python train.py --qk_norm=false --grad_clip=1.0 --decay_fraction=0.682
Each number is 200 + 40 x the weight over its row's rms, rounded and kept within 0 to 999. Layers, rows and columns count from 0. The size before them is the row's rms in percent of the matrix's.

# layer 2 MLP down (transposed), 768x192, rms 0.133, rows 556-581, columns 64-127
095,216,234,178,243,185,150,97,119,218,212,234,235,196,181,217,134,196,208,167,288,168,185,58,126,231,255,218,151,223,234,171,219,308,223,155,214,211,210,186,209,207,149,254,224,192,227,276,202,210,198,222,161,155,198,265,222,166,227,145,214,225,206,186,215
092,206,229,207,141,199,187,219,243,218,199,199,263,277,188,234,183,189,225,175,165,228,180,216,193,227,200,208,237,137,181,172,199,207,160,216,181,188,172,179,211,121,174,134,141,216,177,176,208,165,320,304,155,237,222,130,229,253,164,156,214,172,131,221,220
098,180,135,220,218,195,267,122,260,207,204,224,195,161,148,169,166,247,156,200,215,247,111,163,196,207,215,219,167,211,205,280,168,183,175,207,217,269,193,231,187,204,100,288,284,214,136,212,215,158,152,122,199,213,125,262,224,220,171,91,212,158,173,231,203
093,297,212,145,260,160,159,157,258,178,225,182,166,234,230,214,161,267,220,227,175,213,170,216,186,152,176,222,246,241,213,218,177,216,192,204,199,161,278,252,182,191,227,183,166,230,180,190,248,232,263,185,165,163,219,220,148,198,223,206,213,191,176,236,155
097,203,223,199,183,276,191,236,207,292,283,241,287,179,232,159,268,202,173,228,308,245,234,195,131,214,203,240,207,222,201,193,127,170,187,197,199,214,194,163,104,206,241,230,180,214,188,145,199,186,209,237,158,308,174,213,169,173,214,180,206,120,194,280,159
093,228,246,163,79,186,223,125,182,132,208,196,203,201,196,192,207,170,238,144,174,136,227,242,204,233,162,279,193,193,141,209,214,245,196,225,231,182,206,195,199,160,242,150,177,242,199,215,137,195,205,233,180,167,201,209,157,197,176,182,221,185,189,260,220
099,205,168,253,191,258,287,209,170,186,223,166,287,246,264,239,194,137,242,205,193,165,168,159,227,219,206,257,246,260,227,200,115,261,155,248,198,225,238,176,189,207,166,137,243,204,175,201,203,206,254,256,231,175,216,194,216,201,173,213,228,129,223,182,239
095,153,187,238,222,252,205,218,231,151,208,203,167,220,141,141,220,170,141,210,220,239,104,177,203,217,227,203,231,186,183,194,248,274,189,239,110,202,180,181,192,126,115,250,201,219,235,209,230,245,174,139,160,141,247,270,120,250,182,203,191,233,195,266,201
113,128,172,178,255,211,233,208,213,259,170,151,211,189,216,167,155,150,176,233,71,240,190,234,226,180,243,111,273,125,141,160,232,145,235,198,230,155,250,205,91,129,225,185,274,216,165,171,233,181,273,191,197,239,254,260,179,226,209,177,191,192,195,232,203
094,245,151,186,200,134,181,203,213,240,179,217,192,93,120,230,223,135,189,171,256,186,215,180,227,246,198,245,181,181,163,177,170,180,161,189,210,188,210,274,244,181,198,277,228,171,205,154,254,190,211,198,285,202,207,225,211,153,205,276,226,192,152,242,141
090,218,202,194,213,182,199,224,218,165,139,229,218,156,247,220,277,244,298,234,241,136,179,182,195,209,190,229,270,167,222,202,192,218,244,208,191,171,187,286,269,176,246,207,172,149,181,188,187,234,243,200,163,217,218,242,162,170,180,272,213,210,171,200,175
105,177,177,151,253,202,239,132,239,154,160,212,165,211,230,203,73,250,178,137,135,274,191,262,197,201,253,163,162,179,102,220,231,187,193,189,224,213,194,248,224,185,237,217,215,171,225,133,189,149,207,186,244,291,205,207,204,218,176,266,160,204,162,213,218
091,209,191,262,168,207,232,122,198,157,228,203,355,232,154,223,133,205,186,201,251,163,228,203,137,221,236,224,146,202,140,248,143,217,136,183,252,174,270,222,187,122,101,226,189,218,141,197,146,244,193,146,232,186,190,180,166,235,175,219,186,190,189,216,207
106,187,189,184,177,203,186,251,194,219,141,208,222,226,146,207,164,199,171,217,171,124,231,182,182,205,240,183,209,209,220,180,208,192,158,309,218,179,275,181,138,212,247,194,252,149,189,161,135,266,145,279,186,304,244,201,237,245,229,283,224,205,165,159,259
106,206,255,179,220,184,189,166,117,142,192,175,187,140,137,160,199,185,171,186,143,192,203,177,247,201,225,251,168,186,167,197,228,257,164,155,237,190,186,217,173,195,219,178,192,221,273,249,286,184,133,159,260,174,256,123,156,273,223,251,170,223,167,211,208
103,144,221,186,196,142,189,214,160,222,154,175,126,211,174,299,209,188,211,199,255,189,215,203,256,203,272,211,203,162,210,122,197,229,95,207,143,184,181,228,175,130,175,186,179,190,212,220,210,245,200,199,252,98,229,137,242,225,177,280,203,228,268,177,204
086,192,136,193,231,251,226,232,198,180,226,206,218,145,202,265,169,212,198,145,154,194,200,260,250,123,202,239,166,246,171,207,293,136,211,233,204,259,167,201,185,133,218,171,202,209,144,133,221,212,200,177,228,146,199,291,146,214,170,105,204,238,229,178,245
101,239,315,272,191,199,250,149,213,194,173,164,198,175,219,153,240,191,108,181,161,193,227,122,119,216,182,208,254,225,206,206,151,205,230,179,201,176,243,216,175,189,182,140,192,163,278,210,167,221,264,172,225,228,199,180,191,208,180,236,82,188,156,149,232
099,159,269,177,220,217,231,236,245,230,300,245,159,172,133,192,143,201,232,235,199,235,162,190,272,205,282,265,193,162,189,192,146,154,161,136,191,190,176,152,201,207,226,167,229,153,153,246,194,231,184,235,213,206,237,182,233,162,170,176,242,198,166,190,169
104,207,281,207,259,139,255,237,174,206,147,204,196,203,203,189,214,221,215,244,246,181,203,190,216,145,199,250,178,159,207,226,257,213,155,227,192,179,217,246,250,265,249,122,198,229,239,161,158,197,293,179,132,127,222,206,317,277,209,211,189,180,232,229,178
100,231,180,197,130,223,194,204,211,216,284,116,172,147,265,151,157,200,195,261,172,190,223,151,245,170,124,168,240,232,233,195,115,107,214,181,257,216,215,242,225,240,208,181,221,211,221,246,203,174,191,204,205,249,181,159,196,220,163,209,187,232,173,191,208
104,225,244,127,229,218,199,186,188,211,240,249,327,228,190,209,210,215,131,223,97,168,193,138,189,256,172,223,245,257,110,202,178,117,207,178,222,143,200,284,253,208,135,172,188,162,185,219,212,171,241,178,223,184,273,175,183,188,141,232,229,192,104,160,155
094,185,213,185,166,199,143,203,189,166,200,164,177,164,181,220,146,190,206,247,264,211,217,237,175,216,223,210,123,255,295,168,204,204,218,223,183,159,231,175,145,174,232,234,202,153,184,251,181,165,143,325,218,214,198,152,157,243,254,256,225,233,247,225,115
100,173,148,136,155,190,202,183,162,163,106,230,213,194,231,154,260,279,226,226,130,203,224,199,258,171,209,215,245,179,231,170,245,176,181,197,129,210,246,236,165,206,239,139,194,173,217,186,254,190,141,152,89,240,133,173,147,228,208,209,222,203,188,215,248
102,186,149,285,183,198,221,194,215,100,208,177,263,104,153,162,204,161,176,247,213,149,164,250,148,220,203,149,196,184,175,158,238,111,222,178,247,177,212,235,187,221,232,176,165,226,184,194,190,246,165,200,249,206,155,162,201,206,194,162,245,84,240,226,184
094,115,150,236,237,201,269,192,240,288,252,155,299,269,250,208,209,139,182,260,194,234,213,201,191,218,182,230,160,248,153,202,143,198,185,182,262,230,162,210,161,260,204,177,173,250,171,210,227,237,112,219,229,185,172,234,244,208,158,231,204,174,168,240,161
# layer 2 MLP up, 768x192, rms 0.136, rows 557-581, columns 64-127
099,173,201,161,202,180,190,246,204,209,192,155,142,93,231,246,262,172,214,241,181,151,171,178,189,222,194,195,176,195,255,296,197,274,229,196,185,198,212,164,228,222,194,197,252,185,177,166,171,212,105,201,179,194,170,216,229,276,166,129,210,243,201,165,199
095,215,193,180,228,237,171,201,154,192,145,211,260,218,248,140,257,269,162,179,243,131,221,186,210,223,219,200,256,277,158,162,158,198,244,221,160,213,191,210,204,294,182,204,113,226,184,215,181,250,206,163,205,224,205,180,194,143,249,152,241,191,205,151,183
096,168,277,251,190,217,169,232,159,237,193,120,228,144,146,161,177,186,187,271,190,268,272,265,185,157,142,197,167,165,173,181,175,205,250,140,176,195,133,129,172,218,227,225,131,212,199,201,240,163,244,171,170,151,252,135,187,178,205,230,218,161,216,199,231
101,315,199,161,196,180,201,244,232,210,219,208,170,198,230,217,184,178,154,230,142,137,218,276,183,175,114,155,284,109,217,244,213,210,245,153,229,181,178,256,326,273,147,239,137,215,221,169,214,166,250,239,147,158,193,146,216,150,251,133,156,241,128,202,195
096,265,156,165,186,219,243,231,166,190,205,159,254,188,219,193,234,152,166,248,237,251,211,214,233,223,194,138,215,225,199,201,120,213,208,139,167,237,159,194,187,246,188,161,174,159,201,238,222,191,148,191,231,282,226,273,208,144,141,126,213,198,232,121,198
095,201,210,145,226,242,197,126,210,225,174,212,187,265,241,171,119,160,192,213,166,105,170,201,248,231,208,191,208,185,238,260,208,257,208,198,199,208,302,214,223,276,215,174,216,242,181,215,134,222,196,243,204,171,173,174,249,226,206,170,190,217,180,236,208
098,147,191,139,152,191,208,217,163,169,182,169,249,172,198,140,218,199,215,243,203,186,186,268,222,194,191,151,194,310,224,184,212,141,151,216,241,198,163,163,156,167,171,190,121,187,213,171,283,160,220,235,209,174,114,172,256,161,212,209,223,233,139,197,179
107,225,233,199,224,263,189,189,167,227,222,168,205,174,240,235,217,194,231,200,187,193,228,203,225,236,239,148,204,171,283,205,259,191,52,195,218,223,236,283,161,238,170,250,211,187,242,154,216,152,282,241,231,225,173,167,358,256,194,209,168,147,149,190,216
098,230,215,208,192,247,190,170,223,220,192,235,166,165,185,159,241,187,246,196,222,267,268,244,113,254,222,182,132,229,190,221,255,177,266,181,241,165,151,128,248,140,218,167,121,190,228,194,176,239,279,161,226,227,241,220,198,113,97,131,141,189,200,242,187
086,238,201,135,159,212,132,107,165,185,241,192,205,241,141,196,195,232,216,154,154,299,134,206,185,200,209,126,179,162,186,232,225,205,131,120,209,210,224,179,184,247,102,221,224,177,172,244,195,277,172,259,201,210,222,164,248,191,174,151,164,151,251,277,277
105,246,164,230,210,189,267,157,223,167,145,93,187,227,279,251,294,208,181,272,218,221,213,163,144,204,168,221,188,197,137,191,193,245,187,194,205,197,146,183,179,256,248,226,275,110,189,218,206,245,216,196,220,256,274,174,295,215,246,70,202,205,191,238,255
090,169,266,195,155,153,186,208,135,191,191,220,173,220,238,154,174,220,201,187,229,215,120,217,180,209,225,157,181,251,179,134,238,149,200,140,137,150,223,196,179,160,227,202,264,240,130,199,164,209,211,194,154,172,222,206,236,96,155,142,213,162,247,274,137
110,234,179,152,203,147,147,112,210,207,198,212,219,118,203,227,160,246,186,165,239,198,121,306,195,198,120,138,157,230,161,238,233,271,203,228,278,188,225,260,244,118,289,265,225,172,277,132,198,193,250,143,170,174,157,182,172,173,241,203,195,189,167,204,209
105,252,186,188,162,219,178,186,211,209,135,180,155,217,257,160,168,221,244,227,153,172,192,208,159,207,306,240,194,232,185,215,145,240,201,172,237,241,225,257,149,218,162,179,138,142,180,251,185,188,230,151,243,172,208,120,170,264,191,204,217,219,176,146,135
097,173,222,208,117,263,225,253,215,202,154,209,176,175,222,311,166,98,224,158,189,195,237,209,223,149,291,177,243,220,272,191,179,177,167,241,192,171,173,257,182,212,223,201,252,129,201,237,242,233,276,268,172,185,244,274,297,182,121,137,210,195,229,180,229
089,186,181,158,142,159,238,218,227,179,148,215,166,195,227,243,177,226,186,224,204,195,248,156,194,169,173,166,174,219,246,234,220,192,135,222,206,185,208,181,249,287,278,121,163,173,137,177,184,127,170,232,138,187,162,190,253,237,184,186,183,201,188,165,160
099,206,227,179,165,267,192,214,148,162,164,214,214,157,229,251,306,185,253,184,277,154,186,185,205,247,171,180,217,205,129,205,191,142,213,161,239,213,167,211,132,244,219,182,162,229,172,130,179,208,255,147,236,179,220,181,217,250,157,291,183,199,191,223,231
098,157,203,200,179,259,242,253,188,299,178,236,170,212,224,148,147,295,228,193,175,276,170,261,204,281,176,103,208,189,214,218,137,233,212,238,197,189,175,215,116,158,212,225,233,161,143,179,224,167,198,175,145,246,233,205,149,316,200,162,200,247,169,127,268
101,175,192,199,207,246,128,146,174,204,263,138,194,170,252,196,175,215,173,202,172,192,131,172,226,213,226,164,217,161,153,164,206,187,219,157,204,217,183,267,133,221,272,220,242,189,195,201,199,256,356,201,156,268,275,230,156,205,170,123,279,119,220,252,152
101,212,189,149,218,209,205,168,181,186,142,227,232,270,196,211,157,207,189,246,149,120,179,257,154,217,159,168,187,204,193,205,192,250,132,204,204,208,180,146,205,238,215,161,180,184,217,214,149,208,231,240,227,219,153,217,154,204,168,175,225,210,228,239,185
102,231,183,169,172,181,184,208,177,188,156,117,174,211,228,238,136,205,216,236,164,180,179,222,204,210,147,255,215,277,169,152,172,227,131,211,150,220,242,145,224,175,148,227,215,134,190,214,166,207,230,148,196,199,246,239,178,149,169,159,183,254,197,181,209
095,203,166,152,233,212,217,172,156,237,170,257,210,173,138,183,244,154,293,229,149,195,147,200,200,153,147,203,207,179,247,230,148,154,155,226,213,226,210,221,220,105,223,197,179,220,217,141,207,161,175,220,244,105,155,187,197,191,132,168,160,217,174,202,263
098,265,237,239,194,221,152,133,215,281,246,204,226,253,186,207,171,208,205,221,248,169,210,263,163,257,248,148,215,176,193,199,170,187,167,175,165,181,134,200,230,183,222,214,123,197,180,188,251,225,224,216,230,276,215,240,189,224,278,201,144,182,190,167,146
106,215,183,138,205,176,255,177,124,189,151,169,241,189,178,146,242,150,201,237,244,163,200,236,200,160,260,229,259,144,271,204,176,194,207,191,189,199,258,201,184,211,177,198,239,245,211,104,257,194,127,242,192,207,151,183,167,128,209,182,185,230,274,211,161
105,166,193,183,240,110,115,157,191,248,180,244,215,145,189,183,186,229,284,169,229,205,201,183,157,211,193,188,229,257,194,201,258,201,204,216,180,151,267,223,269,193,238,221,205,181,170,155,246,273,215,115,184,209,201,191,208,197,240,177,146,173,147,185,183